config.toml
num_hidden_layers = 8
hidden_size = 256
num_attention_heads = 2
num_key_value_heads = 2
head_dim = 128
intermediate_size = 768
vocab_size = 4096
hidden_act = "squared_relu"
norm = "rmsnorm"
norm_place = "pre"
norm_eps = 1e-06
positions = "rope"
rope_theta = 10000.0
rope_fraction = 0.5
qk_norm = true
attn_scale = 0.0999
bias = "none"
tie_word_embeddings = "early"
parallel_block = false
extras = ["local attention windows", "paired heads", "shifted keys", "exclusive self-attention", "value embeddings", "hashed n-gram embeddings", "skips across layers"]
init = "normal"
init_std_qkv = 0.0541
init_std_o = 0.0
init_std_up = 0.0541
init_std_down = 0.0
optimizer = "muon_variant"
learning_rate = 0.0125
beta1 = 0.93
weight_decay = 0.0
lr_head = 0.00527
warmup_steps = 0
schedule = "wsd"
decay_fraction = 1.0
decay_shape = "sqrt"
final_lr_fraction = 0.0
batch_tokens = 32768
max_seq_len = 512
doc_mask = true
train_tokens = 288500000
max_steps = 8805
dataset = "wikipedia_en"
Each number is 200 + 20 x the weight over its row's rms, rounded and kept within 0 to 999. Layers, rows and columns count from 0. The size before them is the row's rms in percent of the matrix's.

# up: layer 4 MLP up, 768x256, rms 0.154, rows 29-34, columns 0-255
# down: layer 4 MLP down (transposed), 768x256, rms 0.0832, rows 29-34, columns 0-255
up29,148,162,206,252,200,222,236,224,231,204,186,198,201,187,196,239,189,202,203,216,180,182,197,167,188,198,186,184,223,211,161,182,209,176,207,208,201,237,198,178,178,220,178,204,177,220,167,191,259,240,202,165,191,194,228,180,201,198,184,205,194,206,197,184,210,216,225,169,172,178,201,221,197,227,215,190,191,252,196,218,178,189,216,197,212,189,215,194,192,195,211,194,197,220,194,195,216,221,192,234,233,206,154,215,221,201,220,194,206,209,200,194,212,197,179,147,158,179,175,191,214,207,190,238,206,227,176,185,199,177,214,181,203,187,202,201,200,219,214,190,185,181,223,200,224,185,200,218,199,171,196,195,168,195,231,207,171,206,200,175,184,196,171,198,245,211,198,169,222,202,201,209,197,228,200,211,191,202,236,242,174,206,182,212,171,228,194,225,208,176,224,209,194,208,197,191,200,220,201,204,217,204,204,217,209,192,187,187,181,237,177,217,180,225,164,180,165,223,185,205,174,213,214,212,178,196,208,190,160,217,225,190,224,239,182,193,175,206,187,196,188,236,215,238,240,189,195,199,216,204,204,239,228,177,206,212,207
down29,112,176,178,183,185,169,195,189,232,225,202,208,189,202,242,195,180,229,186,224,209,206,187,172,231,206,200,221,207,205,195,198,200,209,226,187,235,207,169,209,253,188,169,178,202,227,170,232,199,192,201,181,201,243,175,167,187,188,162,185,214,197,189,165,222,165,211,212,196,201,213,194,218,229,174,172,216,195,184,214,209,197,236,186,194,198,115,198,207,228,201,195,194,264,204,196,193,211,191,177,203,204,178,220,186,193,185,208,181,193,197,196,202,199,187,193,206,189,230,205,190,211,190,209,162,175,215,216,207,203,213,170,190,204,183,199,231,237,197,226,211,193,230,190,204,230,209,200,226,182,198,210,206,197,203,184,199,207,202,218,213,199,174,225,190,218,171,226,196,188,210,183,218,228,188,170,217,174,229,199,186,207,176,221,211,208,174,191,203,227,206,167,208,221,213,209,178,189,224,197,210,211,210,176,214,208,191,224,176,186,216,202,177,186,202,175,184,152,191,185,211,188,207,217,216,199,234,212,207,168,172,175,199,176,225,207,197,176,172,190,182,194,192,209,239,168,205,235,173,220,188,212,171,201,143,209,225
up30,089,179,181,169,213,205,195,208,234,182,221,202,198,210,207,231,154,188,224,184,219,197,178,215,187,187,168,188,147,184,194,159,212,179,199,216,194,198,205,176,186,187,226,188,185,200,186,209,226,184,224,196,209,177,205,211,191,202,209,186,208,163,208,198,181,207,216,214,172,213,196,215,210,207,206,155,198,151,175,220,195,225,199,199,229,188,218,188,184,198,198,170,227,197,160,178,200,211,172,234,224,185,211,211,187,200,193,180,196,213,226,199,223,180,197,185,238,239,185,190,210,189,207,198,204,229,205,205,197,225,222,213,218,192,206,193,216,223,193,206,219,217,176,202,195,186,206,234,190,226,190,185,220,202,212,195,141,212,210,192,265,193,211,184,214,229,191,175,209,192,189,215,235,200,167,171,213,180,181,194,209,217,204,209,205,226,183,218,229,213,219,185,195,180,174,191,202,198,176,194,183,211,193,220,214,178,185,230,226,243,157,206,191,209,186,171,174,210,196,166,189,170,193,199,154,171,199,184,186,217,225,187,201,164,186,166,177,175,213,240,224,183,242,195,212,205,217,191,197,211,208,232,222,213,169,213,167
down30,099,198,176,197,218,158,238,168,223,181,217,203,202,206,214,214,203,201,186,203,218,176,187,206,233,237,229,224,201,203,200,153,215,220,234,224,193,184,229,201,206,186,195,217,186,201,196,227,227,191,193,184,204,201,170,198,181,192,200,231,165,199,205,217,197,168,198,207,214,191,180,190,206,205,185,200,226,216,208,205,207,191,195,192,202,234,166,211,217,196,213,183,178,214,185,207,177,147,235,188,175,203,199,196,217,197,214,182,208,199,198,184,176,191,172,206,186,180,206,177,229,195,206,195,246,182,209,237,218,203,185,209,188,212,207,223,183,212,200,184,231,202,185,197,183,231,166,202,179,216,213,214,205,166,209,228,182,178,232,181,207,195,191,177,247,230,214,217,206,198,183,207,191,210,217,185,203,265,200,198,236,218,149,221,210,181,213,203,235,231,221,216,219,217,206,221,219,175,165,185,157,207,192,192,234,169,180,170,166,200,177,193,197,163,205,202,205,191,192,233,206,206,219,172,175,221,206,184,187,177,178,245,175,213,202,226,226,216,178,175,238,220,195,197,192,196,207,168,187,173,198,195,196,196,171,187,216
up31,101,175,217,195,186,242,199,153,206,194,216,212,183,175,215,187,207,206,205,218,183,176,222,203,203,201,228,204,201,203,213,212,179,178,213,167,180,167,180,216,180,188,167,222,243,232,198,220,179,199,202,206,177,178,225,237,251,231,198,203,215,204,219,201,188,188,186,197,173,189,169,195,181,185,215,214,186,223,230,151,183,185,192,199,214,222,215,185,210,214,199,189,188,209,208,201,187,188,212,197,156,209,183,204,223,203,158,198,174,226,202,188,198,194,183,199,199,181,187,190,209,152,160,208,208,183,228,208,185,196,225,211,197,180,179,188,244,200,222,237,191,201,204,190,176,154,209,205,225,196,195,193,219,187,199,217,198,190,229,184,180,208,210,190,200,214,226,205,221,241,235,197,199,209,176,189,183,220,205,234,197,226,211,202,203,227,194,234,168,208,213,190,201,172,214,217,219,223,155,170,189,193,217,194,227,198,187,194,231,181,227,214,217,236,225,188,192,190,208,221,204,203,175,212,158,206,201,206,219,195,173,174,211,174,201,151,201,184,188,189,195,224,210,220,163,200,213,193,149,170,210,159,214,203,188,165,210
down31,104,202,208,197,199,190,193,203,212,160,220,195,220,236,197,179,174,197,186,191,185,189,203,212,240,220,214,238,203,195,186,189,210,215,184,210,204,176,202,210,223,207,233,206,233,222,184,182,200,215,190,185,176,221,218,211,209,192,216,144,184,231,215,185,187,212,179,204,203,190,197,187,210,208,191,206,210,217,186,183,226,175,187,220,192,208,203,181,189,155,172,149,180,198,233,180,198,193,197,196,206,206,205,223,217,184,227,200,184,183,217,175,205,191,164,234,175,194,192,193,250,215,206,207,189,234,205,200,195,246,218,187,185,209,195,204,166,233,197,228,187,217,219,146,212,203,206,205,197,162,165,201,223,202,238,162,198,170,186,195,195,214,204,194,173,198,199,193,191,232,202,200,150,205,226,206,196,206,211,179,218,192,228,219,217,213,211,235,199,203,244,172,193,171,212,213,203,207,203,181,195,221,214,190,226,218,201,206,204,215,185,227,190,218,161,187,197,215,179,202,191,206,192,210,213,246,229,177,207,186,211,235,180,206,210,181,200,190,210,148,199,226,205,189,178,181,204,192,196,159,238,190,245,172,197,183,146
up32,099,193,187,200,156,210,231,170,222,207,221,193,196,221,193,214,219,215,205,188,197,208,250,177,172,217,197,184,206,196,217,162,224,202,200,191,220,188,190,219,195,213,219,193,211,212,203,199,216,195,195,198,162,202,201,222,184,191,199,204,188,232,180,202,213,178,204,205,208,198,184,202,211,187,233,177,212,223,172,186,161,184,213,163,242,187,187,205,218,229,198,191,217,199,225,180,189,168,231,197,218,224,182,198,225,194,186,191,194,202,166,204,221,190,213,185,179,191,222,202,177,193,234,174,217,181,234,192,193,177,196,210,177,222,180,214,193,195,204,217,171,223,205,199,196,223,253,178,240,235,189,229,176,200,218,170,219,200,197,188,182,221,179,198,193,202,203,236,229,210,179,193,176,149,183,208,218,196,200,205,197,223,193,179,199,168,208,177,188,183,209,225,196,181,225,191,215,184,201,207,193,207,209,206,179,198,183,187,186,207,208,171,191,240,236,168,145,174,244,224,178,187,224,223,186,204,172,198,210,231,191,187,232,218,207,213,166,163,196,217,168,190,201,233,166,203,188,165,235,208,170,240,201,239,207,206,211
down32,098,240,209,168,195,188,202,178,205,171,210,254,199,188,199,207,188,190,197,206,199,194,219,205,194,194,189,205,192,211,187,175,193,209,201,189,217,169,201,217,232,217,173,214,216,180,199,186,211,213,197,214,218,234,195,195,200,174,212,170,192,220,227,193,186,203,203,200,191,210,171,178,203,237,181,219,192,194,203,185,219,169,204,202,210,233,178,192,217,193,218,230,205,210,225,174,210,207,173,218,179,214,208,177,178,189,182,234,200,198,219,158,205,180,165,176,189,235,183,217,191,175,222,160,213,214,180,176,208,169,180,229,203,206,198,222,198,183,222,186,194,189,181,198,211,215,175,209,221,206,216,237,184,141,190,194,198,158,141,207,197,201,188,214,195,233,177,207,188,175,181,220,198,174,223,198,193,208,181,203,200,236,214,198,221,182,210,192,208,180,184,195,216,230,210,191,199,165,188,197,190,221,204,206,200,201,192,202,197,213,193,182,190,222,211,181,216,174,232,227,196,212,189,225,180,207,232,146,169,184,212,215,179,226,203,190,207,184,202,231,248,160,210,192,251,172,183,203,162,171,202,200,210,139,184,163,212
up33,110,198,214,158,199,194,246,170,202,245,208,190,150,215,223,206,207,160,227,177,183,223,214,206,236,182,210,225,195,234,199,158,203,188,197,187,204,181,218,191,206,202,176,162,210,169,212,250,201,202,222,197,193,215,186,194,152,199,223,196,205,162,189,198,209,212,207,157,218,199,243,244,186,191,174,206,215,173,221,159,207,187,190,197,196,203,215,178,175,150,203,234,170,159,191,158,224,207,204,191,213,214,179,167,165,211,221,181,205,181,165,207,193,187,178,195,208,221,201,222,191,202,147,198,235,219,224,176,198,204,204,184,183,195,218,193,212,185,206,212,208,181,198,192,223,209,217,195,170,206,204,198,187,219,186,179,183,180,211,186,218,220,189,207,192,204,228,197,178,184,189,208,237,208,189,179,214,203,205,182,208,190,186,197,195,178,223,208,187,172,178,212,203,218,235,198,168,193,184,209,217,210,160,196,200,210,247,183,217,216,217,229,193,240,179,193,200,184,179,208,194,184,168,202,201,201,206,202,209,208,177,190,204,182,201,231,180,202,195,214,181,195,210,187,196,172,185,216,193,219,249,197,186,196,188,175,218
down33,104,182,205,184,221,185,174,221,257,200,205,196,214,199,202,186,204,209,186,213,166,181,207,209,204,176,197,171,181,201,202,190,189,194,222,179,203,209,211,225,172,221,199,189,211,200,199,240,213,203,215,189,192,232,196,200,191,201,178,187,219,206,175,227,173,212,198,217,198,195,220,267,178,215,188,196,197,231,238,187,162,198,238,220,182,199,183,167,188,183,207,206,198,170,209,192,216,205,224,185,212,201,194,196,165,166,193,217,223,203,192,180,199,177,203,209,216,180,206,183,193,211,215,231,231,205,189,222,184,177,194,198,230,186,233,193,225,197,164,177,163,217,221,196,208,187,210,223,170,185,225,202,199,204,202,204,167,206,208,221,205,204,209,206,204,167,198,201,241,234,201,229,213,210,187,194,215,217,216,215,201,193,233,214,192,235,186,203,175,215,193,197,199,246,195,205,205,172,176,192,186,192,159,217,244,224,211,204,239,206,209,254,210,253,204,225,221,179,203,190,182,201,189,150,173,198,182,169,199,183,190,195,179,200,217,259,176,229,232,209,215,218,176,173,185,215,199,201,216,174,213,174,210,213,185,201,236
up34,101,211,206,204,252,172,216,203,212,176,206,210,210,187,211,216,214,223,207,206,225,200,208,205,213,182,187,142,207,188,223,199,157,209,197,192,201,223,203,188,229,185,155,192,227,193,221,224,246,198,218,196,204,201,234,187,185,237,192,195,216,218,195,187,201,201,201,236,248,202,214,184,187,222,200,190,187,227,188,209,164,181,178,239,182,204,221,211,203,190,203,190,193,185,197,195,214,177,172,213,223,176,227,215,206,184,195,196,217,225,204,231,174,236,181,212,193,176,189,200,199,188,228,170,231,166,218,175,228,191,210,207,194,224,217,230,175,184,217,191,220,195,208,234,233,203,224,187,218,168,232,236,220,184,200,173,160,179,204,228,219,203,160,217,207,194,192,226,226,208,249,214,200,183,201,203,178,212,199,229,237,189,193,206,185,217,222,189,167,171,208,195,224,207,209,193,189,173,185,210,226,188,187,192,210,212,202,191,213,214,203,168,240,206,186,199,154,157,163,212,215,188,179,196,186,188,187,205,186,211,193,180,163,209,206,229,231,190,189,200,219,204,182,228,225,159,211,225,209,185,197,190,203,196,224,208,208
down34,095,213,195,230,180,233,202,219,202,216,193,221,186,202,173,250,184,154,219,230,211,209,192,210,178,200,203,204,173,215,165,179,209,205,208,194,206,212,218,217,219,153,195,228,203,209,212,206,179,192,176,196,198,198,208,203,203,246,205,195,176,160,219,214,218,208,208,220,197,194,196,193,194,193,228,212,204,173,229,193,194,205,170,183,217,171,211,191,166,182,201,190,200,173,199,213,198,188,192,204,182,232,198,243,208,207,214,171,167,207,192,184,215,213,213,241,179,207,183,140,233,191,196,182,224,190,204,184,175,211,201,176,192,176,198,193,177,190,178,203,218,223,183,210,217,173,184,245,161,182,196,165,205,176,193,217,190,198,218,230,202,181,237,200,216,180,196,211,212,178,193,194,177,220,221,177,225,179,220,236,197,211,180,216,201,141,192,199,233,174,203,195,174,156,226,220,217,206,191,212,186,219,224,199,187,212,160,229,198,180,221,200,200,258,200,178,217,214,197,235,195,207,203,230,216,208,197,191,218,204,177,191,184,206,200,211,194,194,180,161,228,198,177,192,201,208,209,192,175,196,238,221,187,256,195,212,197